Each number is 500 + 50 x the weight over the matrix's rms, rounded and kept within 0 to 999. Layers, rows and columns count from 0. Numbers have three digits each.

# layer 2 MLP up, 512x128, rms 0.101, rows 0-99, columns 64-127
522480492513508602461533465612561387485483428524440515489490536564528521510539568496534540537427458506457520468536507525458507565479485503515537513495447444446480538448496425512503508437461481
508482564509470480524514447488521396546528503468430491532514478533476475540509378494519463527545431533492527492497499457456503463470510515477563439476496473510462460561533504571555387463525612
542551502550533454517552521380507516531478513463387497595420431537551535486548534526527470604506548489573440556492564556461478427581514483516539534510490512460473450554530489603576539415510552
547467429456492502444423523542560502466486444589503410456595528617460491468490481426563437458423539486481382434485492560511412407509476516496483465563432392528494483519484539434408472553486512
564544515460458516519490510561542490459515556549423473430523519485494351408380426508535546484548465512564472471444444559554573496406480521472500504498557412492509483437516564422492481561501481
489494611439519429487455462519517523443507503387536434516370542510429508537509586536388486494465490480519529472606508527531517420470412512515492486420444589526479616544484487569551529476483522
559572550556557557554535442547521486501501519543502533530535497461509532532479451658500531546526434494463469428459472568534478470469395516522521489489439480526547513438453569491490381478436431
461484516505523625484461493591518527473479520543448527478478525443407459527521514530458470467512530549530435543547508553474513481509493452469481569594520505582531528495565452522494532514472398
539626511601533479409571373511469552498515529514507603536448474465563501495609469544517463492415439484497473580521522565464452461468589604541460517535461553519515491489629541485599460475413529
530478508543555520528566552481491507518516439502467606505481507501518473529511474470503508484493492486531485539546544450544452474470481479477556474470479413454523487609496478457428542468506417
496488502437488501588511582554552439577511518496566424544622435403493543434472410420496579517480485637557557545496562485553484465445430607481525413515518441584527539512426405557650434391557532
575451470516550461537444424618532410624521617522547495547499480498491531494523418409443506530432567372450546476482539477511420614518463400466509527458525495529533538460457549467522469562521645
424495622553410512582496466508495565404554646539507486481405489527457492478454539352512440474391550570490487597507409537436481537505489595514541472492494565510442506484531549481488393578553547
519458487485510495426470522407497472503482474497501474562495532474530438509577430457522508582472525553547461491506526532515504540512513520471543460475577467500553495540536511481491482517472516
487533553575526457551518530578531507439470504585507576550453436541528446428573598552543464352471384502449436482463492501540532517394445569531488517551463459517537480473480506527431477621544459
503542440544365440608521492517457487554500495686521421447491565444400421469416429405574464510513541590517445486531534476494437440543417651458515537562500592412574533438603483453413511388460460
489521532496547520443473439584543526453453510578393461510493520543506526486574521495455424553462526548503533521508544516576523506544480575458497512436493521568509486451497474489506502495493472
540463487507476492529537450555484479367519466544452522501452568533543355503600507547557488489501456486456439535469470526433550562486456535499539420413346501490443504394499539483511465534512482
498459484544471577518578517461539469482561517519522526550509506474537504490582521501538484530462555472504525514469483540495529442462484388507501486449485451525538478424531447573495478466478525
557487460608457417485440454546507503559480553591469476495481486512469467599489437522527511551549471483559525525459495450431441481564480530486531518473562597589471521606480486383419480534497501
442407547464508480481460586472471400608544468443523486580498480409561463472528556474531517504421504474506517508496507530472437458475468570483515535480482441506475468514539501497496515500452437
494457520453519487585559496477538521489504564473535562467355445502513511488544513519451474411433537500504511481400537490600570427493438463469462452531517529497503521519524643497574534587516474
515512527616534538543501517516443422452572534560524496494540530491504494471559495580498545467458485539545511608484561489435454497513519467466461509516472534535542446556463526496445514481528470
519435404488427474442544519496479419519479499477503644532583535539483448494592429441527506519491558445521518446533600407502482511465564542578528485420515504613603549511507494354453513512472562
454510538492448486614559441467565518568491459529482542496535477465481465498492503551427429516524480507464564498496474479461492431547511530499451495460506499536397405459667543514490508477363441
510503487628494566454558528471497477468519462422461537522514654516489468536532513513526507443555454554498453542482601472481515446414454574437480504368461452455492452623411426422551574606553505
484424534509481565434457559514500579450553557540462550528505549428512483498498457476512472493444606514444550502385577397518501455592480393441523475419555482521491522465526540497470530601526629
403568521543565435445533354497579535538568427540495507536449474438508446437535422484461499430557553498598495543539495547460570558582460387480526443485520511506540467454461511439493511484607598
572532511505450484467500418427442501567456477536501507508481435468462485484493496461487479501442467576564485478470483526537512479531498486562518518460481584518557506509585595443506500454506467
467556448506430552483515429455517562450540501548574501513489469519516515570495493458433518520566574489479437427524564549544501464567540519484501497482488560463461474560580515485499421488444451
430505508504479489456521460452481416484493402556592539497496515454572491535567499462385510503570431526490528485555592405547479431433450430575429438529468564532504417447438380594480538515414523
451407486450555502513477463557465511451448550556506413591547489499623413545518541601543415511417572456424462510530485538454492562485532483619489478520553497536470511549514579445500414530381401
576498437524404518509518487455461527507480529557506550463586468575527452500590649553457553470563467585541482452528531478545584511443521597450541472471525488506476503515471359474490482465544547
494538510497449566461479523519521502560520452518606476479439518446491518519515505472502507525614461534525496513502581512496444441558511587451456453426514521545487509503489444595496542549450529
497467461497423580488528485467526482470501535472414396529566626543475459561488482482560569520540495516558525572396579512424521537461430458495475522514560483464493596522499410686466465489430536
576526529467482472504499497532542458510517490455521613564539526520495406558536479497492434498576516454473452554532518479449492479528514545529468516459477487536557557533585479482533541517488536
462474468504528470550412556478502447460446568519542492492489477525503567521441515408408502465469590624462498528405420605538510543475554512494455467489529536625445491480444453430383462561559486
418532558501507467470504505538478579521511456502502410466489521520468452471502554482497498401536448562495455479459499491487484490455476468533563490434490563481498489540530500510495460528534514
567493468496542482477478570513489435451500551529470503638458531496473555373551507522568451454504525517502439515504489509431441492515471519438477466503492534570507498519505496423513523494448540
389505492578498458512424559468505590504433554479458474531451447535577510502466485454506467468322534608444437497389487487509485505527576522416520449503467566551616519468466561454478476403597560
474416549446413465450514485381487515523487508407556496544451457423508517471565514458401573507514453485479438520477639513534467435539471481594523498536508515496494501514461481451537553445589525
436463463592505570520516452466506490458565424357439435457494549448505548569608413400499353485519471547402451504476431444482530506625544439420498598549457515468499503547483476592454499519429425
486458507601476588565517467515476477494485492555532493518413646487439505488472428535358540438543604502510528517456468458552513478474494534432490511478531471507547513461477440517480479450484424
435612505525601532561502540541468374439462473532458376486527515540565544519536594510448576515618456474613441410451442503556517454463443472471475503468444586489575590421487427586486493601412493
492534517430536522488519483502523422541488460467476492532454587434546502487511488489532462460459557516490483522478444506497484474540510553461513538450537494497501547516495517525533512497425509
533510490603465527448492498546481512486544541448499544595457563568362415542493581608447547655501536524564529457471517452569451422399673522524493454534524392552450479479367507556438510489600372
507479504473512501557492490455510497499503496468474551533491457444501472507517527495461519543492472532545505552458523558501541470471465537488453458474529541497499487498510504461514495492561503
446444505367421485479599424449411561455531469477473518563452430482517461567654467476591440563528517562502561521435489490494510478504464481461515477503476555550538455512499474609445447507499488
509516578540429530520500480490433537510559460581493507478467504330423563508424612495528454491545511584467497526486575523564416492478466564459449553405421456466460451417499510502579552545450452
474559469651491549525602450520520400626507476575472520540536569439530431478462511502437432473504488438478474585478487493566428533531532532540538550393548445495460527492525357508503525434500474
541462507511494522454463514473536494469375457444475400604567515440536531537590484505526466542572508524405549509468472463487504538499389481521519496529453482472495543460511446493590495510499499
452534493435476469568564541521434450586577587482435400549570540470572526526530627560483471456559539516501501462441450501333437458523550471444479440440504490476465446579527471611547598483484454
417617535623440608411590491481469638524579487454452466608603687501580459503519371513411338441515559566448471633488650496422414655535558334528361330537428522572409477499491391571474388343525504
405474496450489512505483508487583518523481416480547518537457549475457477512479582438576569523506517491501510514426357554545527463490489501503508510461499533497463476413449384535495508516524545
505560516445535533480546411483554448444442515485577528508437527481539486458599369567511511489592583558447442581522517459496454473510460476521525489527458539544516448563579486552494498537495490
469460548520608412473548520524549493449507488479531520507501522477512542464536463454527510538473526560508512504456479525431513495565460409447591481465486551536525527523479482530536467482480500
548429421443466525577483590448503437596475494587492528521495520584458561448520483401522502532486460522555462482380498496505583543497435417514558516544595397493509566525543508518461475581528564
608595499522487480512478473511444480580504525550479518477489496465461493436513534499428381442575511528548482484483489513543565524462541477460499435534515607576509546612485447519526515515519455
558496498494533412549560436645461492546501477506510415435504573521500492501467428575460571546501416452501566418507463503470431540418462394484497440457475513538520492561394474486456504421516611
424445532492452572504532533517502466491416506453445491519487525456472555535492527415510434494433498511556515403455544515551495559545512447440554530539573476502556548517508448506510513515437536
476480601590401465450509592447533457534603570460449504463473404446542492466502401402504480472493554554547513532486489536436455489538434393424544464447487512503494457475519486462471495513567483
477428485476420513453502467493507593495574488525419533494482406475534483420493519516543489547500531573500424494492477456469485586479498501459483519479507453498549489472467579484479493470540474
474633558587439480489462493551506478505513423482472532535503476413460499508500480449414464517440485529518459578497550561449499575606527451475512508521476574583493521408555495499566526547473472
552439521514496501535488450505492563517439520573520495554529517528550455381488491389496462505476589500536494531432514532571564659496509517493475491471564418493489504534541462491453510511486501
475480523419492528437636539513492428495441543489516506412563618537499458407506473413476512433509486458466488472535557532528485498513541556547521520479631462510499676424579439512481522502492536
552490486521503463499497461544555509470455512526485489517513480567484476482592497562494443526523445477427403486538475458462521529585505593479543466462528455545534501452413372465504502545508430
569482427506517453418601511389469573428507467459453507580548498518482554464507581449555438590461425609505557499419506518526501614572555441508482390551457547510496480548519434521475505542419556
521470551477445549497402529545452455498529481451499483642513470470522574566494559389501479476525428432636483551453522531475487464438489446479443432517570396498517509496573476470557430516475466
473534500539453618538436545426484520526518445527499572438422475463460493484418506531466597533506421531524490607421459518561549512630582440478430456496414536492574418537508419517550451431574491
534520585530548494542571487435489427468615504424504465559449522510540481545453519499508479442507552443544592463437539536535487445585426595571453523511576491525468455496526461416603471448375467
586523489477514480667472535587539476504517525446479419495537514472523456511511541465561449514519399468569444491475456508555475484553435504532537482453548489345440449477584475521573336480551522
436476577526469536482419475537462542457500445399470509521448578441505584494494431419460502566612483467485433454523505484522484520549488440441467468528505511523561414440563507568599510406558499
542428541424433561517593418419538498396382516580487538548481557531480547400470545583522495601454525481599519420454514479465471476436365499498481551423471517461554540515428568570589457477544437
403593530468497522551531543544432540554581506497498538563512521467449508490477565500511494521509514583575519554413488550568413529484470587597457490479510494442491438491498500520520480504557491
499520403509447485422559500422432507526520520424495515472494517563539544490524513520536545537528583513375540500503557525489467439555473517551453530486437515506489520577485520520454514544422428
514475434559495454566426426485450546542531447530509467509510534523578525394464562429463514493525459575477376520492471555474462450495506530505510459607469523498483545438428415521434437452448463
473386416568520548483476458441475443469492486468482486540551419436495509550456469516501531536531516608442423509563581471429494567627509534506475577535510441543603529523568544406491494419502510
611465480471553399463414527555577541483503514497557439431429509512626456500502535509502474497511550455502439474473505452523471496455467439479470519402574493503536491528416477529530443461449467
605484476541516524452595511579516542451470519530545511546463491498519478514495500435511458458565550574452555546548496476495476465506530541412479476543507452532510470525511487520427426457374429
579459549481480518507576421502487501494477573403497432506495525516478510436462476553538534502457562507550500605436527551557401520506417623542335467526470475545563521508453530424426494431503544
556497523460461367445506468516376421598536407535442563541464557519527479432473418434537394505521395459459437470503449458543602487454520531533539414536486481464483547465524479504449501414525426
628523469524544561650516467443520561429511530512469490516464494622453505575525591606482483463496413567560444458470506598644589491556494541473352540478452606460441503493577577518446395545392509
542454533518527534527591593568514481624588584551449525516391448432497476501648595445448508483371466633511517372458496476542598345460545422402478482375491486467643604519528383462479513413574559
646522418447401603406586572414483542492498484555533487485499480386547424444538561454563512511510545428488424566460531506507524420481575478450469484532530534501554503491530500536545502519577472
545417533540522446501440491547463511536457477478504529483578534553430513440469421449440443510528513518642527615517486560479494471465535451553569455510543495528473510566488533555576488595483482
425548450441376467502512558490453390442481590578523512525402533596431449506550566529496454446645503550536468501546565570439481342559476587496500511467485371514604538470550527510533378533490487
479484496438489517538521509495473514430445470425447482545571477481502504507473509516475491565566376412536520548453497416503530498565498496516498430439494505554431501503496534559448498506494483
535513439571542505604415535520464534494543420472488473536550377452436489412496636554538589506552514389593522451390539521443465467593421511510523482473454572451457488476557535601543465563473526
424527508534498514457499519523519567420522460530502500556478481540491540561493562507462557462487516548530484418489496456469558494476469509537528481522524478459512433449522487463459464424516561
490522459546452460559573506465457545449477425411452533551493450451571518395442564565492369515479476455449469545535545466433455441576592390461526377573449497520459451445459569435476452418466478
543397479481508478411446487416507451571556422486480558503532578484452496553445503520515494521454510470396537430570473408489523455566568508432561470469512543552514610558492484549564423511435519
420385480551567498493503513455670422647517517541630436586465471449569500480510516474530503510587455474330497615347505501446490439621513535512516456463611573593480390547558481470481501647473419
421488541491522463435597451604479592642451545463536473524541562570534437518489532459516334405478371591553508419519511454535419565495495520434477412460373556489482591470470507566512576674503553
546509468480503539556440585499517472468492468490533550496467500477493520464457554488432495501567490459505456456539506505533405446434428456364529398532443447491475510539506448491440483371529505
398539557475509507539529487527515417506544511600522564513464466521528423472489650516474463461508495543470523414433373512529470504396461513530474534501458531461603520517453419462542394419458447
435472552478449560485534550531612507473453487527462428487395481492446497539486483476534566454571516544575393513472450418510457426460435470503500443527451560523548390518623499513450510482566487
520407437526444434422505490509467505465554544490495478520428583503445505498501510479460466521473474502455477569410404522438466465481556443511485486503534498484495489498487436480591496440566461
446585542482567485426448505474472456555455559396546474458500518579453350492481504548449442559442442534509553620448595515418443438497457479425479352547518410430550537517433484493436498550458458
470588501571520477574483521517498543462526461478534497524501524501451472495446502544488495472516535600538473513499522501452555508512524501504527511511471567546419493505492536532449461484548453
511542469525522504472596563520434512527415577566493466530518493541497470577439567426526514573460407417466591588483494448472515476529559651419454493462455518574529489492483551382435481462499457